Each number is 500 + 40 x the weight over its row's rms, rounded and kept within 0 to 999. Layers, rows and columns count from 0. Numbers have three digits each. The size before them is the row's rms in percent of the matrix's.

# layer 3 MLP gate, 128x64, rms 0.172, rows 100-127, columns 0-63
104:459475462464499443456591506510461440533510495612524501518531525517504495507569560518525506498483556489448484524419510528462491559489458515443495546479404522501410490478460491515509448544505499
093:476530483480485490543530548535443491532444542567513496520494533473550493371505568445515482548473495520510465484415470537504516479510543564549495499494570538476441517466516541520513481408447495
089:538532599436500462496520491568501475530455529475522476567477532481524504431506588494535459467463555498518515534472505423497498530515526467487549530567462441464505512547488492466582431456450483
099:497498540544445447472493505451489491545412528491585523440519458545517485485522530454532558529451487482478442541510548553534519489545597529443505446496535558443528544526533500486487469564496451
107:491516470490429565539478491453506483509520463469532461552497541509500576512508478459547526461500594505542584485443456414485443441594527449459469505533535445502532523515457496514525542506469498
091:521503538550473507502490467549557538411443492566579528440480477524475547501417477484500538627501481498487475549483481528463515486532538474502480509509432506459501435437535466487457548510528521
096:479534546488489472492617402515434405508519491535500544499539521504517487520516438542504576501506504494472525453461488496465516506561557504448546528451521477434495400499486480460503447486511507
111:510526499482478395459469450542490452508505576480517497550533503479504576497490530518475475478498525514542507494517446412505494545593488577478475485572511415485485511493486455486539505411465554
096:463487439439531551487466445513468483543475487477469518550572586519495551482481533593527582491463511451500469504470519569483525547471466528494454548459455568427474465464491465524487522516543471
100:513467561567482553515501540489466485491413566509429517566547491434557503445508501464534524448503480505480534518516401448463458532530472439446475571516552521512523514540488519486553466548502497
101:542515505485480444507502458432569520535438465515492461516439479501588550508570504439556587519554449459515537494550460467426501532486485443469531447483494492513518503449498500468450525463545450
100:542499462520517430487525388494468463507478403525511568473529562554501604539504519464534513492495523449482535529441493503472406507474515467525550494485422471467494518459475461508514477534481515
092:496560490552516540560436567517536519584517496552559444536538521521492561535521472468434453516412483534535557476534500522497551474495496491480518553527455488455442532458546483494547423506530515
100:503439526534457530550579378565572511539507501504550512529550564578518527506496528565506557467529470536470523496491483534503557478515469486423565496515461494519536470485509532566503513531518512
102:460475462473477416502535498509473434536476493500473410509491486527550467483473559402537499553520478604598440502504482477553511473498571517530523556488516467481503510472473513542544525522551489
102:494554544484500513550504504425495430544565496477504492423511489459426481501529548503521471550441509492544520519529530458447509514586502526449436486525509567456484495524618495473487441470539507
094:538518485503497560515478528489521481513498535483437440514525475445507525495470486457499511551487553570462439492594450418486549478505522442410518525502561489544444467484458487486461516495508614
104:428501478538505456496533550502476494468488476453551499490492465435485525497517520402590484469503563481586464469500514463508479526395510432507497492523521484494459460580521503526537479558534424
108:438499430554426580571557517500446459484526521459504531469490511503536480454456457481559427483511501547581479509508431457460549529535483449483530491529509485531516601520515485497494446499525493
104:483493498460481495427560538497468504527457455470555532441553496464521515515492515497503521506502513481439510438470464537493490491474528552468514501471399555491468591508571458458599508596540505
104:474482463527475466532518486496546489498524532479444405477548386547528487570598445450489480444559511504481531481502473473423490477515533448453514493549514572498497501531551507484528464509533453
095:495504531512470546493513475569493483460469511474482508534543474505519467489561556558540495445548524535510487585515445513528465554562531541363463460530496514454605495479499500515532479531470460
104:473522525468470513497480546450418506557521480450542517470506508455572529432475567466537549501509466512611571515441459503557451484517566466483553447506526508502512519476451568516522543483501528
104:452492493496506478500463426486479483532548485574488409483553534586473555437472537509495474486434537561481536476495446537514472466529564446472482505462485507527475504439449419495456545528542452
103:502544461534427452529433403503457483506496453503504442469483577482549532543520498525514493522472489498392487553509457478591522473530540472497521505430486536427479498442523473529494464508510550
108:471551493500449490570523468489517518469573509487520483530529536547444489475513579491534515447612515518530513498514456529537554525540503525426508412549561492517485472545582524437522471506495546
093:449469514568470524582518450529500555509499450487482519511577417489566559484480457524548502509474435465438514500513489417444517472523498505502497566534478475535476502488517518375502494527475467
100:545495571559446440476501475493514466493411540545554523479527466515542499512500518540517491490565556459482471507515435448460418523529519483491548545555448516460560511506471447528571518508489413